python train.py --d_model=192 --n_head=3 --n_kv_head=3 --norm="layernorm" --norm_place="pre" --norm_eps=1e-06 --bias="none" --init_std_down=0.00425 --weight_decay=0.095 --final_lr_fraction=0.05 --doc_mask=false --steps=3058 --dataset="wikipedia_en"
Each number is 128 + 32 x the weight over the matrix's rms, rounded and kept within 0 to 255. Layers, rows and columns count from 0. Numbers have three digits each.

# o: layer 15 attention output (transposed), 192x192, rms 0.123, rows 100-127, columns 0-95
# v: layer 15 attention value, 192x192, rms 0.14, rows 101-127, columns 0-95
# q: layer 15 attention query, 192x192, rms 0.114, rows 128-169, columns 0-95
# k: layer 15 attention key, 192x192, rms 0.116, rows 128-168, columns 0-95
o100:138153199118119086164136128143114157121081179136108162119133110124174112106136158135165146123151090084167113099104158160102118139164145150174138064127139159107127090151076140145112087055189096147089141110157114145132146127113143131138093140203170124146132162100154102130125099164104169144
v101:181085094087099168160122132110152180168098093098074144109126153067146119111154129141147134121111134152148127116083098143144147133162146128100094118128070101153178166137090107110085148131104082094104155112078101093148167162155077158157111168141192152094109158146128158109158140135092152107
o101:141133142139124082101126098140151086136116115138115124098087093123124156140131129139135126153111139164119096139202162103123086152160133091099108136152154162098062170056112132117108135136108145164163147099154083143095154069111110108069078168062099106192161136117121111125104095135130149124
v102:142081113154186175111134136180140163130122139110152119114095105089174130135135109138174135093048143114114083158096047117105091125101138115083090106129136129151116153117137134178139114119133093138138148144117095153150131125098165141186081151118122126028049176107175162188116119182124117099
o102:126118127122111100121089123114144200080095119177126108131096151120101132108132120085160087125190147106118165125147173143127140132167165122156155106114149118156160141104129156122125119074116143044130132098124134084106076172125130128082160141160123164152179114184064176088158119133087130123
v103:100102158095109136111171143067166115096141073082100123139147166131126201092163135122119111150095136096091115147164136120143128123158156156133077132132099134160106195110172090142106123136136203102072168176122153114117123090141104143142159135121135132155111125092159143144143086168131114106
o103:141132128164105153145119137143089141147117208144164127144145153106094134143113127151081149094174098095171135188128083135113129127152130089157085118064131149108118077140087190167111148099115129148155134113112101103129158139123130136145156114152097122116132068148112109141163091092106140149
v104:142061146119101152126177139099115178116130050065128110110114147097086138140156095103154099155131136118150134122106152145146142104161161165143089092145109185170179183112118118099142146098185125185089100113144174119170116131128183112116131142131172125114161182090182106111120150183135090116
o104:112149150152153122146088139178140161151142132155132107134141111117151110131112176127084078147128151114115109091129132163094119131166081143125115175099093118131118109172140202103114127104095084135139113140130084105195118154125142131098073147141135153127094110137084145116098130146123126133
v105:156123119100154097119111143101154127121131112109178095091121132156128125156129139155152136121150154231116129093142090126120139165179164128101191111086113161146076157105082123144154133164148130127150081131104124125167057128153135122117075071123092152178113069083119116075101119180110171046
o105:120123150123089106154104133172105093161131136090073155156117139165133147121141123112039122123107118089145202142110125147121133095141125115148116115080124086137062120141191159125137142113101117160075118117138107119099134102120135113138142137183119127142114153146142214197118149103159091173
v106:113083091149145151119125104112096146181110162175114145141172167120200140108104118104136091113146121145132151143133123121165140158099094182135120161085104119087111091095126144117138111211131133097122073125128136133138134142164116091140122107143105146132124107180120148119108137170090117118
o106:104164133124157108095069076176117132124128104129128102082149092194145121157148139141121144143126152111118178084153124131127144123092087103108117146120158097173145096135104143113124088103103126115144125110119153121117083170103122150205154105111094168139160187099143125112122121083138105095
v107:162125129128147146145096160185157141127087124112128101139142100138164155145102105109128070125117136146109170161129081112154154170129138145118141150133133156122127114112122106118170142185120151130088083132122121101134155173114094160160124067117139131141074146073160143127138159147147158126
o107:109116102116168158132104095077146093124121120152116155147087114165143123128060140152124189145122128150165099094153137134144170096139153114076143120111123126150117162155154163164085125165100130076209149101104151129097115062150109083146114123132108098123120167135100131110117103114113129140
v108:110073071126143161080121154116149158144179207150139111125102186148103082124115126109162090121132169123173149157135083121107139147153145127107166189185147147120142148092182128110124132130101179113144136115036205102128108150146124118088084130103121067143104146081158109115121112198094142117
o108:155144156124094120150123088143113128126071118194104141142140071122117135149112136143103129182140130128091077115152113104139108157080146123142088139044125099133142107156089155135114119104143121158137099101177142120124105144142107161161158091140125159179087135130160159143127134129146114152
v109:101127111157101202080119122068142172138108160112097130129102121151117161114147172185079078109100123084128096134106103113082115142099147085129126151127078136125161116113159076106162121169070086159142110142130117078154147097133140103137131176128072157065127122135142126164164126193078108128
o109:149145161096139125135180139117111131139138131140135083124131127138143090156150112102119194079115126129131155147108211131168155118115196123142110143172129172137147111090075147143105147124145148083145091123163134164113073128094115182115091122112178092135150160144119113152143098107132146105
v110:133089147163140115120120100143139158161169142108151139129126097130099124147134137138044082099117123104149130112142131153096162176127133060105134137135140141112152131131106158093094131113105123146090133131113144115106140112085112100121122197110074149097078158142149135153137156122114086126
o110:131165090120176110065193116117137099137153110126106081110098172126175159130131162078140117125148151119104118119093150088144102102150158169143129100164151158134132102130119108166145170123140142139116150097135129105127108155116177154167140114116146117158147092132124166080143163164135129098
v111:114139105125126156149163139136147122077122117159116137101105219111145148106101175141154143110139115117111142192133098060141165111167138125103140115113135094134174139108135110136146138094147163142136114188122125112129176111112112133143122099132100124119142142129149108092105122166124152086
o111:108129166165143171154120140150113134096163162140092149155122086130111159167085158116118133093110166080156124085100134202124118180110147134171114123147111177081086138102131164086145101141126159102121164110085149086062138094112075090159114119096157162151137171077128089093170111107144147165
v112:173106151089131132115125078151159131135132105178120100117130125109158158136124143094171153142099119140135094097141163121101174063101105146122104123128149111120175170139106188160177131096130123158081187157147135092148115124105142123148111163156161134079142133139134138120141136106120105112
o112:098095139147127137124151121119118212147125138092117134100150166115160137137134156128103122107161160127081165178116081162087099126142110128101189126120110144136133153123128162112102166113070111132109135099107140097158104113143095121135139124112181102123167121114119117099121172149126155109
v113:136140129128142039153115122134151099131140150150065099145139108136117103098143149076103101078063128114141143184161082124075145145108157113130138137120117135111148100158193103116118082138142125114117169116123118119109106170066143135103123234129144111109125168162149128136185093152129099102
o113:131156155156159106072112123090160115108109111171132125089106112128101181103175120128164144139156129190125068136121128165144101090155143127122135129112153174156156161164111146111144121077111155135138092111194138170143163152138122174136106068145119151174136174120105100157068113108168130141
v114:145165117092101119111133103144057129164112124145154121129136135097077063135140136132112054112172118091106113114129103140076150108140105125094156072130153161130126081112150124091140126125107145127162145064106132174148125092099118115139095114073052093127144110124120132134152145107107058192
o114:200119135146169122159112150088139073154153104118094100111136129157130146136192164142133122148141111166157138152126174106148088140123119136154074149129111099148120133101164162113101131047134128148095126125132129129140106122109077127122137134122156152158170143132160107098105146087138151099
v115:134153126101132137106160071102134129139123101081111124111124151139127134126168162158124136176086156127185154112157165152143118081156149129164150102080109144125141182113104094129100120128148084133124131147081121134117175121111055113104139145149147174136118120103110102160138105100146130134
o115:071098112155135133133079130107136111155144160167153165129108149123143162145113114118121129073107109088096099181104096121121100143167153122110120159151102127112129089126142143158111150164108146143131109117114083155095147136104133122117146137108130146102169071157162163130149133130111164105
v116:107133095144114161097139138137118063108120050104128116141122104119129130144095110146105155125122118139157162168160183118110198124066097145148135126108122125097144157143137128105076059117192116162092113126168132093116169130077154066159138128142158133169130074077149116109189150172162138154
o116:107137134133174108109106164112090136136156141146197125090150159103150177113185173136081106086163153168042125155045097135157141109134136113139113160191102082099123165166136100130178143129117140102089142157083145075112109117094110125120103127104146113127135145149133123152150114140121122170
v117:149111121126158070149118143133125119075174117147087119115145153078153093108168113102155125158144170143099098146122102127076131172163100151095143103122123112120178147097144117118130080179106099151169065122119130152157088127106139156130147097111207163155167096135093137108149138103185142109
o117:125125137127146143133135142100155134168100114147152135144142109150078182071101078132106121121148081139118193067155114130113113119113095096132101149145093153103075139147147126147116150063119126122107119162177144138104104160138128093159134142109112129120167138167116122149119162061138112135
v118:111170141120099123141147079131125105159159182121139108180111108153123126125106126115085110137165152086133102165058152118121136109137162112117090123149133103155114105152133125127123184098164170134128128146136142133136142171069111078122151078090137087120118145161143081144113146091165187145
o118:133103126107162147142121142108116113092140115159170139090123120101121122120148109141145138115107113154161102181127137149143131164148162157164156146107134118123153156149123139094151111098157157142132130068102109158187103136154135158143126135161120148071149097096113138097108135117128101118
v119:140148138145114109135129099144090102141154160141105130152124162128102127178141146112119090154122135167118139129100157131113120132094135065118115141089146123176127159094099122118187141124144159130175141160093132174154110075110107132129155118133055176128150141161164163105109084134091166102
o119:058109090094154143106098160133140117088166109125125117112177090103090115147145141131109144112109138132162099114106107136161093193125098111137178121101153148130115111093097107119105221104126107111119123120120146223113141133112137091123134096123141066140130155110116151116193170118109079102
v120:103155122095084127124160154122130121150141107165146100140150184100120127125125169139106111109115106141113124062133146134152111169119119106098067141116116119145075101133146185114126120131059116104167101128123143127150122122095131100146113069088113084189149066089121109142091145091201204098
o120:126152120140117117146110145142145135156098088133108164122092142110111053125095166113080138136141131152133169089166102160159137095151096151171141114140112104097125137144149132119171160118156112132122106102106109157110137085133132119127170144121170103127105120146147145170119162115077060129
v121:132123099109098065151145147116110182138124120150169174125113161129097132165114117098147080118123086176063114141074174084168113127094147139070170123109098137142153163215178104126141167141132084073147116118106142163129115101108119104191141153132107170138170093101156167083125155110091124117
o121:122113107114119134111118150104163163109132160059090151137132108133093173120133196178106140160136118134057118064155107160149143100156103136182091127142148161090115160112129174114178142116074080168141135135151131153105112166139138160120129087122143102070148142116153126168109126139144144103
v122:104136096154105143087156142135114137156142136109109092163114133124162128137093104110107135112149144175129130121238156112161104101126132188084137126099163162119067112161167122094119073146162097138148105117123124106164127167111123145142086186139122117167106137130083158116115145116129117142
o122:160139109125136106138113123110128081151118175137148149103123142162074136156134153112131154145099126130112096090094143158128135101107121123143133117155129104142170108135115164151121150122094129136149077128132117129118126153134117112114132079114159104130156162142135145114122072152156119129
v123:115131114109086143164154132108110106111129116096098135139088128099166139131140153122155181127146139092134089100129132129126068144093151124203125112148076113114043099138134132145135097121128121077129117113172101142104134106124136096118176137126119135147156097151119137127147069088151106121
o123:140155132138141142106132136169127126115132150148126156115160159136125123153117130127098114089134136152121135142140134131180126115153148085055134049110137107156142139121130156118115146145138133134086139118098130151156106193150063133137110152166123118160107121085105119162124160124090141145
v124:113150179086128144126133131146120095100149166110119142134114104110149152123213156134116115119097123108117138137124097137131140058104130112137118160105098117145143132099117130146151150135153128146115142122115098081156186160106137110150142173135107136090079145076121124171112103134090048115
o124:122117116141108148110157158104141133099112096154127146129067133097087186169114132119148128106153164093106104163142104066134141124132115156133175095118157160135163103143093117154118095123141140086118114127153174135107111136123113121144122139136151114105134113159137121137127148146166208113
v125:143148074158134175094133176161148121153171109116163134145154163171110131091151085158152153109152081137092128142208100139085138158157113092133102152171085148148118170206128153120127103095103134129134131143085153175096142136116121128130152127085114109179141131130121115101115132123172129116
o125:140106155161092125156148146132142117134096098129131149137137141104127116124126145119119071105126124141099082124092158085157128162128099143127129108123169136095095110091150109112108130134107192154087116116116101095153152158127146130117159112137089126140075130110127135094146133105086141112
v126:094120123113147151137109134086160123205150152114079125132089112086133136083117097125160122105117157171139106129148121099148100143107105170148096125129143154109138140165115123122140041097112093095139081086138111055136116108155157146119121119162094105138085116180090150120118139095072135132
o126:151179119154116128128126115092128166130120142126141117158179118127111139132151155136108176111131151128093154106147150143114155093136143111118148105119069137179122129109134114119150125141157122121104144129105117128117106167092105085144148132175133104145133148111113131113126131112170122101
v127:121125113121107101132183130071129131102154110122093109151142105113041066095130175138103211095064144136174101118132149148169090113137122075148068117179077106109121092159093150106088141114161136131134099104132128069157118127148118089148116108192133118163119145168124163066155120141113109088
o127:130150144077107101101086121118160154149169117134145116145079131103216199125136100103132039159117155122172104123151183157119129142066145134159118092155147104109119170140147087151151158110146131184073125159123145149142134160130162136089109146146099131109102172068117124179125171127127150151
q128:125079053107139164102055113213162145141151148185140122119134092114029133104143119090161110136143126216112112133107108119123161111174073041136168091133090171103179175154090145092151137101105196146152114118132134144141144109117133243069119078118162171175154143140106145090180142125133123142
k128:123137216110125144146136126166210112083158135176179115188157110122119109060140148088161119106136110208083131088144124077168108169153091111159120111096103095115124199094136175109125128061120124160158149095150094139099157093155127193135096114149104140095116120157112140099110178142148118156
q129:081098139136106077152121121109123168157115115155153131098185155148089138120117124060119061081185126108111149121141094133155134156189120089191137118132097090067207189090121155112109157068137159156171125114136145152170180120119195122114156098179095104178165126125158108168133115114130093136
k129:077151099164144167122143162087175140066164128138148174128149136103125154109105122188125091093115092160138141105162140110055100122120167073138178114171079154134121117085096096072179118157121147146122097129098081149175107096156122179149149139130126135138096155193128145117164140125137144161
q130:154127128106122141115125132103119072148158076162155182053084134110131160096043121153124161145131135161150140097132154099167120074156120124133140144210139124155155163092205067160049074154155127129151176130120114107134164075138100173123107088089145090161080150157152170127123134159151151193
k130:090060126132168163108095130128173134129186161132160150131103143146141147104117201084178095135078082162149186178180153142182114111129145096113148089107118132099177116088164074131109122119127154123131153176113146161177114081159092100137119115110137075186114124154118132109110142119157157129
q131:130154155113173090082112127104128092087157132052184160067135104159178114174170124155201118128147102151148138093130171094145089144108098143172133115141143130182166135176107131084117162185138100166146098216180184165152194127171065125104165077144153145139119103106135166125119121089136108199
k131:084183148098132077132073111106155107079180126105113102107072134120185144155171166138111091141154142137183128121171146130129080105143119143164127115133145144135126130157102115123079133182094084174103137151155156121152126159140099098144118148127146154106148129166105121153160199143108091094
q132:144121120174101066135139121137104131144067126146081172196150142128129138133068116119091126085101166134109156167105103103093131114079142141106130169125149107179137113150172115179119148142158126124130133148130146109112120144076173159164105124135149129150114148166098105147145145126130138156
k132:131101118150070129157139132165158114125150168157118146126137132127150135146092171108094142193121115125104138082158122143130121099119181107127210136133113156152151126152157105167109142169161076097125093112167144139122106061112153101156159111106117133183132112143119137110165103142148197128
q133:131065130163120163153097124154165113153077199187147134130166114120131113161132134078108055097141127070149139205064113125136127142135164148154055118169096122116188076159122091055102180116190118060132128121102137142186113164083113133163093068092186102107111108146070149182147154139142150126
k133:135159141133124140172126121112117143093093152191130125134121085107105172187095049121124106136119154114084103195214086075150124139146167144154143134112152161098159081132118145095134133132067120139155109091076118164103101122128099094150177095188094174101131132141122119152105108157112105117
q134:135089118121093154156095130087164154133119156154139107134113110084098128150130111134171086096122131083118130105146093168099111135086111064144175097112154096125136141199118085112153076089149116125140113157132208106131078197094129159131152163203111080079198092125120088120103112112139098154
k134:177116107133118128200074109173132145066097173136086125126137132165111140126116108193144123062130105094108161097163110134086116097088127145162134119084141110164115108136141101097137198142148102086188136127202124164080121124057151144144205142181139141134102090146081140082078147111176170095
q135:119136111089139132151154078117152131134152163110142145191103173147150136117120148099067135133142115126162161102112170131145160143070085109150116136126162115084139105151118179140129165105085140128131155096070138100105168158125163109112094144153134159097149144103122112089124155103084130136
k135:137136126117100106163131120176064129115123151119123174134159152102156118148133175082109130129123098116125129103087100155141093152143197058126113176122158093134119129126126152116115116088110123163144077111145140137145117176130133157144102168134116174090095148140164184118161125124118137132
q136:112157158129149156142188122128125146097093137175144132138101067114155182121136148095089142125147114106109104080143162154141160151176146127165125171148159147131082117102169143111126150074136096141170153112157144122171115126132159052135145168110148166124156150070154161141140136202159109103
k136:136160151119115126121158176119077127153092128140115100126107100136147150223130082126150138131127181167086128128117102186141097153113105182199107173149104119142065121137077098097129106099164113157198119092115115100157127125113141125106140034168076115125138154149166162135132121201197152149
q137:150085131142033090119140091196133141113188107152081152120139137136138128129083178199127143124114156077108092143145081136125107107172117137123138138142151140079192137140093114168205130121106073158139133086128097104110126125115171062162111144162140120137129095137145114133129138160134128138
k137:129083126172126166140130110104120156129122110103132172082124090085157139128080051176089114141143142108145064107122128098126103121095143146142112112144099126081125163142088102130167116095162113090149136113127128128113144202113102113112111110157119140161162111107154161132154089111143124156
q138:125095132130046207140145129110135141145114130129136133070144099127134185164104128146106173109134123120144162145132076104138155102162179132142137132147149129166135152081122141138123097117088123117145122124148114037078129128146103140089140119113151101142147147117130166092113106148122094149
k138:179041079135099168160125172134101150162096160097138118113152090092140190148159167137183122146101117156125138128187137124160129096109144174120127094115192140132107142155155117119121108183135107106140150162094090102151138141134124125147139116130134132150116161129129155075146166140162117064
q139:129158107089099188084089091158157186121163115170089164033168132143076153167133177126132148153162126086164132139159120109172121104110083074171116087127122172154194113048126104163144149101098127156162206101126083167104072142115160123155161175131122139153112121124118141114095069160109110108
k139:116126133099169193154121124094124127156124168059117134115118060132153125183125144149125068125104157137166131055162082124126155157160110102159135138102126167030124109128160062100123140140074173160168169157153107144144107196106158159105149101070145166100156161145117137102114057141149098105
q140:089158105142104188172094111135119110167106134171131149138120101138142143166090125122161172145111079131126159156115112165116139148124062109180086112157115124194111147104153177149128179146191121148117139131103135144128126122139086095110113135137157142145093160073068139138155094129127128118
k140:110127111126106127170168122093100109173166159127152087179120095115178126196133121117087146131085168118106129086138101143124113110205097144155123171136121147155115097121118079141106155127131135161190150142121133100129123132120159106151147110160138141097151148157125206137146106104138098117
q141:144130075153137104076174089149098137118169154120073137138190149103194142095079104125146139149124176110149180105122120125089150120076107127090135072116133123132163060083180132119061156093080155119104124155143092223071138181145141188110179107135116113137134032176106152149121148154111063089
k141:098151110091140171179183144077125172129090127135122164101109138133165162136081137073105138145176150134168118130141133141115093142100116128113119119134093123078099127116195166133077137122090123156147102106075125103140151088131163100146132127120102132137149092077187128075152155199104172149
q142:133120119098145132067091087186175190147109094178166137140119113196056144130108162082116208086100132103103149123167118097110143129140109132145085165144108111095127117126154186063107193119106125096132080117120136094136153120119140179120104082135098178134137129138114117159183097077108074137
k142:170108134140132106092156138109143105143108103134183165153099074105070134192155137147149132132136102143101043083135094111091078067083088123127103194089187144111138145180148134122122097159114125062176107140127127091126145128127102135119116118132096144152104090123096123126135108136101159123
q143:128105207123176125169085107097142130154145188145130124134100200061137087100106116164145108137125121144114114111092111065125109097126165148095131122149134086146066143086139117110147149149150110175099132089161153126069067126098173052166159106180141130107097104158113103082116148165118113092
k143:188132106121131093120142143128174105168114130164178189115135187136168099112094087121115116101103078137123184147135151156071130098141133143120128136142117114141081144184120098115142183143113102211104052089189125166137139057178107104151121144170093103107113103132078143104162064120104148104
q144:155147106144147079082173089087099083176164078146081092144162087134153140151126080136125104139191124046126109104169154177124144175144105080122114173215087123107102049131129155080147122150113114139149164113142158129119122172143104142176110078120115133096091148107172093099120118096148106058
k144:109148097110091130118140120067132202119094139141081187170114108139079134154122192155106119138139125124091131104070115150133121171119131087087095159139094086131067088167093074108111114129089124111150126128156158115151122030108104135140089108107110122123113091115140128130144153122164110128
q145:144079102149120100145144149027135079084138201179064129151175107137119087136139132111132129069147130074148116105130129085150120190136176194127155153158111140088147125093053153130119186093090136113133124139169168126107104144092149109193103134131073123063083148127141156125191135162132134133
k145:074104103119102156175188137137105107076144193127151143106154065099064129147123126123138183114114086132105111111135101171168103102096156118126149085161130161082083134130091075154127118170103068091111091070172131136121115125142126126192135115142113151141125157086144104182143150152120168098
q146:093152161150102122203170094154136082109114138114086115076121126101106165083147150160142121121076130164148152138154131091089185125050135114128117089164130140161134116181139153133100083141130135077135133129179097143140117153152124092177150166079140136123150167139098160121122141142097169155
k146:083115116118145074148100158102102159174189163142087119124109185188139138148105153113106143093127156108170123087122111202143150142144143142144100150097099098171168058123099156171089128100115171145112130126102127132102156206143142139157114103101104137139145181138165137146098157159094130125
q147:181162121170139161111159144151143088098142150122104122110124045097116161129071157139151146140151130101125105094137121158120109108153156130113059112138100156129101099102156145155203138094137153116105158118094099145119091157096133128130141161070121163096099114077109104135114063142098105106
k147:147152187138125203116132122097131157126119101129106149144090100123133136134106057135133105085180175143076102097124093146153135128089135128176101148114125142085133104150161151128152119096120132120150155112069086138126169156116113121123121081141085155095128095066134164076147117107136133118
q148:122125110126121161155105151186145116149119147156148094121084140216051170155176125077134124121091120092080111136147070130108128073218100129165127107043104147136124178130097164124095128128130109153123113109175072086161132109120163159085136085153091154097133135167129056159121127134124106141
k148:089137127137147122139114139134142151165093079142144093090116065161085128158151100150140144118114126116178081146123124142114175128172135150125110168109076165130164137121121142141141165106164132142134147163135114116147156123123113136114124076066125160063128129152081098140112123160081131158
q149:141144137186100135119149183131117092122122146112129101154108111092185165172132139117126133153134120049062128125128142167137134162140155177147101145129105092099153146106131072162150113084133103120102171113066151102108126121140107117161166131083101132130124174201102117118133111111172181100
k149:109097101188129118095150143094125157124123125107159142124131108094142147150115102110150121115146148079094148156085098128163123152094133140134128125157103134134131126098123073164145084103142169077102149175086177100156122131105131112116144124123116076120138136129164117134139058136160134173
q150:110155128103103155076130145155106154144081087097135138064151140211184161107131130113079129106132115119140125142111123111147139119192155083127124152185120111109103152139122124068107148087103073204155067130124137162117125120163173153104131109168086110176143123181140135160096149140153118132
k150:096144141128165131101151141143066158131101072126120092137138146142112148162114145134120141143129169085106070131108163094094111189153077130121087144141092128097104069122125119084154136156119117185121130192126164111113128156129126179093124144116113135185202172170132115158109127137092109097
q151:143106110137106131153135101160133146138111161071120097134144136144132089149116154170153141187130128123085153104122050210130149097110143132105119127082192168130114117135144130139149126120147127203095065156120107104072166118108093133115121085133156143122160088183101121116119101115133137151
k151:140057121131146138153096111143117112175178171103133077106086106113162087098146139099091134151153124065096136116137148119105116127091096166140157160147097142177154139068177157163107145099155077154158136118114134101091154136126146146128106148107126157124124153182131130077126115117179093137
q152:122124085128130109185133129093119121164072184195120099191071129099114144123155078119110119112107126121088115116076108115136152198188136130131107108101101157112128140171087126126127126069163131151106130128173111115113141115087137097149126125172090113103173118111143139108118185141178127119
k152:103116109146065054178149142128073098096111116167132138148132115142073095120115092152098165095116162111068135116107113161096141159179092147103095101077095113145069104084088142116134171072191073109189083123147078121103135102094119134159145138147153119136172115108138146148105160143121125162
q153:098141109142136097150153078175180100117145125193068114133096098157083179109069147121161131128107117130137137097163111096119137125132116140196118114128121158118135128154106100107113205108123134122143168088148119107183168095126233122126117121113107153155154139132102129109091098124164125156
k153:059170110131173109130125144149111130134106132156074134143140054118095115134096146145149131159110110178100135080110117226124121116114091145184133152118145122125154099128097099133142109110100075118118098083154128151154159112088127143113110048111097092122095149128108125117128117124080147154
q154:112103110126130116128084072151133084201134098151122112164093079188102176137113130149118114098083123103097135115113076157122118135191089098142114124182142127086119163189122148042137113098155123169158118125167116134113139157147107174116123111140161119112137145135102089131133131132098081116
k154:113144130133215101098101137070097187150144104166137137147116106137100148126141086139106106095101141090110083139119103128131083150133092159139089168110065131139125124112101150127139134099147127133167145155110114119118176158107124145126103117109139206094149133141109167110081123131094098133
q155:135179106101191094094140133087180151115163091167076145121099171150117146129125140124169170147152130101050113102141137164098114118186174119141092154092113151127150110123093126167166114098081116112085091091104048107149133167090095135114131133020151131139111177024162133171182119116111130136
k155:158151106134127138037107135074161122142109068127085187158050168069115119165153126159154109101161127161154101126123137137114145166106122089164173127123137112108112129148146124123108129155136143103091129121119127131208156179060096134121117145141155148129134139072084127150141180130155124159
q156:074157166154135153143123111059112112086046141124181108088187117041130165178163136124100099116128117104121153093201130128141138169169133166171098121165156154164080147124132156115136141119147178089181071144153126171141181145143060101128114123175153166089090105054119040115138109115139111092
k156:137179141073128141171112139144147119161103115117165079098100101102129129176129162157116151126160115121163112118132172186147096090102128145195123093125180138186129182099124134100137164129058118080160075126113147120116103120125100097165145176069126135083068088123144137086147125082162146077
q157:134093119136142080151096080148129187166141112145145123141143118136088093108133129162179164122146158255176166159161116119106123117064091122183098172097210152079133181131117153140147111186120132102116137118135147130159151092124156116118128129151180119113131124137082103105136118125108056121
k157:129137086131128099153087116139156086146147116150167127094140141121196073119176168136102089126131155128136147086111136122079159105159102114130148099142168133140098174166134131158176160177145108104140149142147114156164168142111082127154125142142178132095058139168072066116098149122128105068
q158:131139109194147152186153130128125144117127153122143151107090116097123110175140143092129119113108150153139147182101117206094126163099134107157083111130131201109109169143140105191162141070079110189119183116133125089142099133167106140140122139121081116090145150126133045105138109140147129124
k158:154140160159108162186106113156141117112153175129121166136092125131162107099163174131134123122139129110105129103129135152147169111115163113097152126092151155146119130069151095145138179103116106115176131139119165165135125128136144139158080130148109099125089094130120148111146170093150167129
q159:088127117088171083121170101121169110186139092140141150190118105172157113125117144194135113130156135122157132122139150121159152113187140137135137115144119111147116120117156176167189232172145148138136120142149109115045134137111055084089127119102150216155110101108182127122112143160105170110
k159:102095117104156093128119116094109127125138081121118135171144100137117132139158109122108127159118173116131133131109130199119122127147122079128105162090092089150150145087101161158111181152153119197184150133162067054112133161109165137118108129122126152128145158136135135140125146167069103146
q160:118124141132124152137139103127123105130113121171151120093116094037142119063105138120148085152118123157124105140108169162131175095006090115152120135133123140155164150133168072071126102137167122094142101094109214126189099164125120101120141108136152121117112120134147141124123147095163113098
k160:116138131117143103120088102147132132145112106156124092115101121112147129087054152085138107125153177125142143125123156133151079170090128143119115147144064068130188093149104146137130161140089199120096120120106195065164123137117101187105190144169086170111118162151193098144118131096103090145
q161:195113157093082150126109146137100108115151131127125146137155132147204099082102143180144147168119133134143114124089093075094108143112150142067109126193136099129092103128158126096117165148154139136131128116130135119104186039105100119158142145085146059177113100142096165134142124153097164139
k161:144111149130117125088163127066102133148130150160085101165132189132154134083163111071184113169116121133038103133148115102108105125172162153121114120166141123095096114161140128115136131125151109133121112167121134120131175057183063117141095143176132112145152131131158114139159094148084108152
q162:148157151129157091118186122112127103110175135130068103060183131091116130127129149116161107134128156047117116137107151162136139106132181153131115119138145143098133137075123071134111090132116120163116128112141123097109093138126072113181110133063098133149028149188120108072078168157153198102
k162:103133116160172150097125113073158143146154129154143117113066134154126137149111125092160102151130125098108146187127155105121121149070127132108110092143103131111151143129106088147111109124094137100087115114106197144163126087105127128174061093089081114164155087114130078142124100147155187138
q163:170166154152057121105157133180123160109132098117134106089117111138105174064140166182157163132176152179172134135149114101082119102040146142104097120075160192136147101121139138163121128138080110094065175149104186067206150142106119071124118123105105118171136123090132176072109095147099101148
k163:099099127168116074155089130146106133197117112065113115115120132167170140108194178159162105152132131133135122117151067165091103124085133172167072168114161094125099154168101159143147120112150152089120155135113136142188119172104118149139131140140116095144121174119170123123166138127114117132
q164:144167131182121106142094105073164088112041115113160151065194086063084097125091171114165130083133132077098146071119211082167141101088130145096069141089111092147145129109105148123089127166169175116120123102120142092087104168153086110161128132148059212118069115200154141075058129122133144130
k164:131137113124105091104089151102187099119129105127139116087090078176142089148147093135170121087147111192122103120162155119123078133088153089128085123072169191103172157149087119143135148178126148112136102104135158135142103153059118149193115133134117156154104055141137142142146117117119168125
q165:077156176119168141145163133126151054107124143151092139106111103114157183132163170133113101110139100124106163155076110056131127138207185158126091120056106125184151168127145073116129160127140086087113183122147112110144132120152148146153190167104174101100102124095113135166160153165134163148
k165:096088126114144113107133130127102147157150130163092137087111105112090158136098120099181079107221134091143146146138148119209089125128097151153120113121072136137185169123100077127098165101108068194077135118104116097127132147153113140128113132078119155088153138084105116137171099168061143109
q166:163154091109102076135116150120156068140120168153129164136159163148119128091161081150156069157143138116146128148123119133081150138084157165106090163124139135100083131160082132197061123157118154168108123142149114116129121134116162113154140113115095191155088126145076111098126137147109150175
k166:093121138189165082143102162137133093164146108151214129173138130132154090135180154145149097176153138083145069180062125128081117143122183141109145180190083175103131099095120140133105096124157133142121089148193150082115120099061136131174100186127147196134163170147143169134122182181098151163
q167:135094159129069060155129132188132115154119144112114115107172165153130142147115143120102117122157097055141129135149111204146101117185118145096204135130079133119128089106127153190146127127146096130130186153149108068140169170126107115156098110126095143150169148132099125107097134221080153153
k167:093101148166134125201052157162117157152156157110102099102151126143119133147146117107156159154146125123136094109157116114138135126129161140128176131143127121161105140083108114177141145083113131127159171154130082131110094132155147063142092104133153101149132132153110149109130115137133145145
q168:193125172168096124162113101179159107150114098146092095124137123157080129045095124129154149118104110132146162177136097101116158113159111115133124063136056130083137157165088174124114091157155111129123089096188047104140094164141156098082110118148102147143116143114061131144108081146065110147
k168:095144156185113135147143158131157160179151150128167107125149110186128113102126090128132126070126125098148106040124101118151141098142112139099118146115125110116136109110107177138159143114113155093071175137130096134181167171146163110170107082156110139129121145096116135183096138067102157110
q169:105089140098081150094137117152113157138146084095143111028112173176122141118158122142118121107115136081153099172176098126137127120151151091129141137169130120121137161114119128128139128109141132140172102119146084158120171137116112138169116110166159108157104113167157128149160168093099107161